From a checkpoint of a small transformer trained on Wikipedia: 13837 steps.
Each number is 200 + 30 x the weight over its row's rms, rounded and kept within 0 to 999. Layers, rows and columns count from 0. The size before them is the row's rms in percent of the matrix's.

# layer 2 MLP up, 7168x896, rms 0.0223, rows 2611-2639, columns 728-783
094,222,225,249,124,169,179,211,183,209,201,197,228,226,218,213,199,180,173,187,193,156,216,231,252,159,139,217,162,210,188,183,153,200,209,192,199,217,174,272,153,217,233,164,205,219,188,169,177,193,203,246,217,187,165,206,221
091,235,226,242,190,201,155,200,189,141,202,208,140,211,122,267,148,201,173,198,186,241,170,253,241,171,199,208,171,209,151,206,189,188,144,221,209,238,230,198,167,194,177,220,161,209,218,145,187,229,163,193,135,216,259,236,176
086,170,157,216,191,168,175,278,165,183,179,189,235,119,213,181,188,203,197,159,199,228,206,183,204,187,224,221,198,232,218,183,162,227,192,204,222,184,205,187,172,161,263,190,139,281,241,168,207,210,199,168,185,220,184,236,183
056,150,244,204,188,219,170,226,186,231,243,178,163,196,209,250,231,200,126,233,209,250,170,252,184,249,208,195,166,256,218,180,160,241,251,168,190,179,216,168,208,178,204,209,188,181,172,206,112,232,241,205,177,169,175,176,198
084,188,157,186,133,129,163,225,149,210,155,160,214,208,194,232,182,157,200,191,219,198,224,212,228,156,161,200,170,214,191,198,193,228,225,171,135,169,242,208,188,190,189,232,182,218,248,190,179,176,192,289,161,193,190,163,167
142,193,197,176,203,206,184,232,188,197,214,233,197,189,261,225,219,146,189,186,180,244,180,173,183,131,201,204,209,142,238,222,154,169,206,177,182,216,176,257,193,225,199,181,183,159,198,209,235,177,185,142,248,200,241,220,234
116,204,225,188,199,226,205,192,210,203,184,216,175,243,203,232,172,185,208,202,238,211,202,162,185,272,174,227,187,204,208,197,202,169,166,193,164,186,180,216,186,217,190,160,180,199,259,210,200,246,201,233,190,219,219,188,124
138,214,216,228,232,265,177,221,216,169,172,201,203,210,209,171,246,202,200,204,168,164,200,177,203,238,213,269,159,156,203,221,163,190,204,192,226,181,192,181,157,154,211,165,197,213,209,185,151,209,152,235,181,196,232,214,189
100,279,204,167,126,258,154,201,204,201,253,209,168,177,213,205,191,184,241,181,189,249,144,144,214,217,175,155,263,172,185,166,177,258,204,209,234,180,198,198,216,180,152,273,192,140,147,211,153,217,165,193,193,249,197,217,227
060,205,173,172,182,232,205,181,222,180,175,177,230,205,171,207,246,180,211,159,228,189,209,215,187,139,153,216,193,203,185,253,183,213,201,182,173,161,205,184,257,187,232,195,132,204,170,199,234,291,241,192,222,219,256,179,133
125,217,223,191,147,149,212,226,212,244,197,178,170,194,211,210,188,215,204,194,236,194,208,190,212,157,183,208,201,153,177,208,223,223,203,213,192,183,187,187,169,238,184,212,246,205,213,275,249,185,219,236,184,204,226,244,167
113,189,211,208,205,197,232,199,207,231,198,183,228,215,197,135,211,202,203,181,143,230,279,207,201,230,199,201,231,213,135,201,176,145,184,178,241,162,208,227,126,177,236,227,175,191,193,221,197,202,165,202,186,235,195,188,223
114,227,172,187,267,219,191,174,178,184,160,140,210,179,176,209,227,160,218,202,189,240,179,198,260,155,171,207,185,207,188,216,191,178,191,203,214,175,186,191,207,217,242,161,224,199,196,229,159,153,136,177,199,219,233,211,214
047,197,209,222,196,214,146,220,224,211,196,184,224,203,238,232,181,161,178,241,257,194,184,241,233,207,256,174,205,241,173,223,203,236,210,209,208,216,224,200,215,196,192,209,170,158,186,180,175,191,215,264,174,163,215,212,187
068,225,208,203,203,166,150,222,172,223,240,230,186,183,192,261,201,186,200,261,208,189,182,187,231,184,160,186,209,199,184,125,202,217,215,227,168,214,239,215,186,184,155,207,193,124,237,176,196,226,172,223,198,229,191,223,214
154,272,205,217,193,226,189,197,151,205,223,210,196,169,214,149,193,146,210,190,193,213,165,173,176,188,213,203,114,230,197,172,210,183,183,209,167,158,178,227,226,237,168,185,176,162,227,207,179,205,128,204,179,219,192,169,202
134,193,174,209,173,200,203,218,217,193,259,188,182,175,193,166,228,204,196,196,222,190,197,190,178,243,280,211,256,218,193,259,195,184,154,170,206,197,113,216,175,233,215,203,176,201,215,167,210,228,201,251,226,184,179,209,158
104,229,196,199,222,218,202,223,225,225,159,200,219,163,150,218,183,192,232,212,159,195,195,216,196,203,197,204,147,204,219,173,192,150,225,225,183,199,175,241,208,172,203,230,230,213,228,146,197,212,225,227,221,240,244,181,211
080,250,137,210,188,195,203,214,136,208,178,202,186,230,181,274,221,211,259,169,245,147,201,203,192,194,242,192,192,182,209,200,222,142,195,180,206,172,192,180,245,234,186,201,192,173,198,183,165,218,139,228,191,263,248,194,126
129,182,211,195,248,157,183,167,223,163,159,214,238,170,250,164,211,250,236,142,220,183,173,224,200,144,212,235,209,185,162,173,178,166,185,175,249,230,188,178,183,193,207,181,215,239,173,184,182,234,146,239,219,224,229,177,205
081,237,188,187,287,143,186,163,259,202,192,195,240,154,229,149,185,163,188,181,169,181,175,202,188,187,183,197,198,184,186,169,268,272,193,214,188,207,162,166,228,189,257,188,228,199,211,213,203,177,244,232,205,190,252,231,214
136,290,198,235,156,206,220,210,189,233,212,225,207,151,222,128,155,194,148,190,186,190,222,182,195,245,237,160,166,259,175,195,279,195,225,189,174,195,182,210,219,207,183,218,181,208,210,231,213,208,233,206,184,235,230,185,190
116,249,182,221,169,191,194,232,190,181,199,225,188,179,243,166,208,173,194,201,255,155,175,197,200,226,167,219,204,194,185,203,213,212,147,205,176,226,252,195,176,193,206,213,237,178,173,257,224,293,165,223,191,182,208,197,212
082,211,204,214,188,195,188,178,245,158,191,240,176,217,194,215,194,247,149,205,217,236,210,175,225,224,208,205,183,193,238,210,163,226,230,249,233,188,181,233,189,237,169,202,178,172,213,229,278,248,197,172,198,155,226,201,241
130,141,195,193,208,174,280,223,179,196,213,155,218,183,215,229,225,211,131,236,211,196,198,187,155,220,180,221,223,179,219,181,153,181,140,187,195,166,198,184,150,195,175,204,186,179,232,161,201,237,210,176,219,226,228,230,238
180,233,183,220,241,201,196,200,193,200,223,217,168,170,203,221,204,208,197,227,173,211,178,161,265,180,222,167,185,222,177,267,213,172,205,182,237,189,182,235,170,183,154,240,196,187,240,182,253,198,204,151,218,218,250,201,184
129,156,212,246,177,174,133,180,204,220,227,200,212,258,195,183,239,178,192,238,218,204,200,164,178,128,197,182,252,213,182,195,262,230,196,222,197,213,196,228,161,199,218,219,226,202,255,219,259,166,213,184,169,189,193,229,170
055,179,252,205,199,215,209,201,129,170,180,186,186,219,211,245,200,185,168,188,181,183,172,174,210,174,248,189,156,179,157,164,204,237,187,122,192,155,201,215,215,208,215,230,185,159,196,229,215,166,217,229,190,228,176,202,178
115,214,187,201,212,210,190,228,204,189,167,230,247,210,209,258,234,200,163,171,186,143,215,217,251,204,211,231,146,225,175,230,211,219,170,178,205,197,183,192,221,210,224,231,203,236,212,193,119,214,222,219,193,181,198,213,230
# layer 2 MLP down (transposed), 7168x896, rms 0.00779, rows 2611-2639, columns 728-783
091,243,187,203,234,201,198,196,195,205,177,247,179,209,194,197,212,214,195,211,195,213,205,191,184,211,175,202,195,175,227,198,174,190,227,189,164,218,248,184,204,163,151,182,181,243,218,202,234,174,193,214,192,193,178,188,192
076,159,192,173,201,203,237,197,197,259,231,198,237,178,276,145,281,173,247,204,204,166,249,180,168,214,246,233,232,207,241,201,265,187,263,195,220,170,162,179,201,208,225,160,254,179,192,225,195,204,195,218,239,233,136,159,206
078,254,224,217,197,216,209,177,235,268,214,242,207,232,143,221,227,226,151,208,223,213,196,267,214,174,210,182,204,206,197,174,244,172,196,206,203,190,180,191,229,233,159,234,204,187,181,184,176,172,199,209,206,145,249,188,236
042,245,135,190,213,177,232,168,188,178,138,201,215,218,184,169,147,219,300,169,207,159,195,145,215,169,213,208,243,114,145,195,255,149,139,194,215,210,197,215,181,204,208,188,247,233,234,214,270,178,163,214,205,248,230,206,195
076,183,235,208,264,260,204,202,235,196,229,229,204,170,197,212,252,240,200,190,178,176,201,151,155,227,210,182,228,157,202,217,236,176,206,196,251,253,161,204,201,200,212,177,207,186,169,221,225,238,222,88,218,219,202,227,238
170,205,223,228,140,179,175,222,211,167,179,208,192,248,163,169,198,248,251,215,236,199,188,208,230,190,263,235,133,202,181,184,256,228,209,221,204,185,188,165,214,162,174,202,235,263,192,202,137,168,165,213,216,190,192,181,196
115,197,171,199,215,175,185,199,210,197,218,163,158,220,214,167,229,248,181,188,150,218,169,241,208,132,185,154,177,245,209,205,196,182,203,222,206,158,216,129,140,253,186,212,158,218,203,208,187,153,241,172,219,157,204,198,220
139,171,162,215,168,169,205,188,170,108,214,233,163,186,178,179,173,210,188,218,262,192,186,236,161,184,186,146,223,194,245,248,197,203,223,219,203,168,241,214,213,226,153,252,215,169,204,197,198,206,212,168,187,228,244,181,245
104,234,187,252,217,199,203,182,128,204,213,188,245,233,189,238,203,186,230,168,135,162,227,223,163,139,269,197,222,211,171,211,207,192,162,204,209,232,200,210,155,183,215,209,220,176,228,176,180,156,207,179,229,220,174,204,197
048,186,195,246,202,162,186,218,185,212,218,204,169,179,219,199,147,199,188,244,170,222,172,196,214,240,261,206,212,191,205,146,209,197,200,224,223,240,196,202,171,214,171,189,282,210,233,191,207,159,162,223,168,187,158,216,254
144,171,215,191,177,186,199,224,210,146,196,209,179,169,159,212,193,210,175,184,220,199,186,217,187,194,216,271,194,186,266,223,193,200,228,229,214,140,225,211,220,256,223,186,185,135,209,226,214,217,215,168,171,181,202,225,180
112,206,211,207,230,191,201,130,182,220,262,228,209,174,203,258,176,221,203,168,262,122,146,213,187,159,203,155,154,171,202,238,173,190,223,271,212,190,188,187,159,196,185,208,200,224,220,191,177,243,215,177,162,235,238,198,259
107,185,291,191,172,190,276,201,182,182,193,201,203,185,219,184,212,229,193,216,219,158,219,180,227,199,233,190,193,194,219,139,221,231,213,214,203,233,203,202,235,228,172,205,201,220,233,159,192,221,261,186,206,169,148,156,226
038,203,196,179,194,228,242,149,177,182,189,229,159,205,149,167,213,247,227,162,164,194,195,164,168,190,121,210,212,157,236,152,192,147,196,203,189,199,185,190,165,176,216,170,208,255,218,215,226,186,201,137,239,241,179,196,225
065,172,237,221,194,231,212,230,224,176,171,167,227,145,172,210,171,191,233,128,187,210,235,222,234,244,251,249,173,198,170,283,223,175,153,216,219,217,193,237,243,192,249,191,158,239,164,194,194,180,199,161,170,203,189,189,185
155,202,221,165,181,144,134,164,184,230,236,197,169,191,209,189,159,218,141,208,169,183,173,150,192,232,211,203,264,176,198,203,186,196,256,175,179,159,189,194,131,175,174,221,196,218,230,214,224,185,187,226,204,173,222,181,221
154,163,200,141,228,216,238,263,225,198,200,190,169,197,208,241,242,243,224,175,204,195,179,265,243,269,175,223,165,191,288,162,221,213,216,232,143,194,272,184,238,170,199,183,185,208,207,290,179,183,210,163,168,191,174,158,206
105,241,235,190,172,229,156,222,221,173,219,190,202,221,218,162,224,246,219,187,188,211,203,163,146,194,148,220,241,201,195,196,231,206,200,233,197,189,182,180,187,206,181,131,175,190,149,218,209,199,192,203,157,237,177,192,210
070,167,212,152,187,206,168,185,236,179,224,201,215,157,200,151,151,180,155,201,198,229,127,210,212,227,182,183,222,243,183,175,133,250,210,230,159,235,204,177,175,199,215,189,176,236,189,244,220,221,241,158,187,169,133,180,246
140,181,180,207,194,214,147,187,168,217,232,213,250,227,275,223,155,180,210,226,185,200,246,201,169,204,173,187,203,202,219,166,258,191,186,168,139,208,202,276,182,236,233,212,154,210,264,202,175,217,186,207,150,200,178,194,206
072,213,208,223,183,233,219,264,158,220,229,210,143,227,175,228,175,228,202,219,262,203,223,203,224,192,240,211,236,213,220,219,195,134,205,144,216,179,261,212,172,221,130,202,167,197,204,169,212,205,183,188,245,217,185,196,219
142,171,201,194,276,208,220,230,229,235,185,241,220,229,167,233,200,177,257,248,235,192,174,210,210,205,166,217,205,166,217,171,182,188,200,165,219,203,185,187,211,146,185,244,168,230,206,231,143,229,234,184,174,192,181,257,209
119,174,212,197,227,209,174,227,203,172,238,242,172,170,175,206,187,190,257,168,178,191,189,180,221,223,230,225,147,222,197,233,279,237,179,259,176,256,173,200,205,178,198,182,179,193,202,209,137,203,226,165,173,172,191,250,150
083,231,155,171,206,204,223,157,169,245,167,172,219,148,238,178,201,172,228,169,179,163,174,246,244,180,213,162,218,221,182,142,199,146,175,214,206,164,202,108,207,199,193,208,177,217,171,199,173,180,149,212,193,260,171,214,216
131,239,165,172,197,219,167,217,239,212,215,201,187,191,228,149,212,248,292,160,217,226,200,139,251,187,200,154,200,250,272,210,185,195,216,243,182,256,173,120,169,149,144,198,199,194,265,183,170,194,197,178,145,164,256,185,219
198,239,198,225,170,183,163,153,196,174,153,235,216,209,198,247,195,219,143,219,207,194,149,230,149,189,149,247,209,157,185,162,275,141,193,224,204,242,208,247,169,131,177,183,161,186,183,203,220,185,240,222,236,219,153,173,274
128,209,240,157,181,182,229,167,233,237,254,240,241,212,199,185,204,194,220,256,193,252,201,267,210,205,269,189,181,197,229,190,166,201,228,207,183,170,221,186,235,183,198,187,228,196,165,231,223,212,180,151,220,170,228,131,244
045,188,158,200,181,206,165,225,272,215,177,217,230,172,233,176,197,216,224,201,209,207,230,225,166,202,174,205,236,199,243,226,159,212,233,273,204,227,182,181,178,202,178,157,225,246,180,181,221,248,179,128,184,175,218,211,236
110,163,170,224,214,181,236,177,187,198,259,181,192,210,181,209,172,172,233,223,243,248,227,160,194,247,204,200,247,118,246,225,152,181,216,225,259,148,191,221,166,207,186,227,209,217,198,243,231,184,191,170,214,236,206,190,207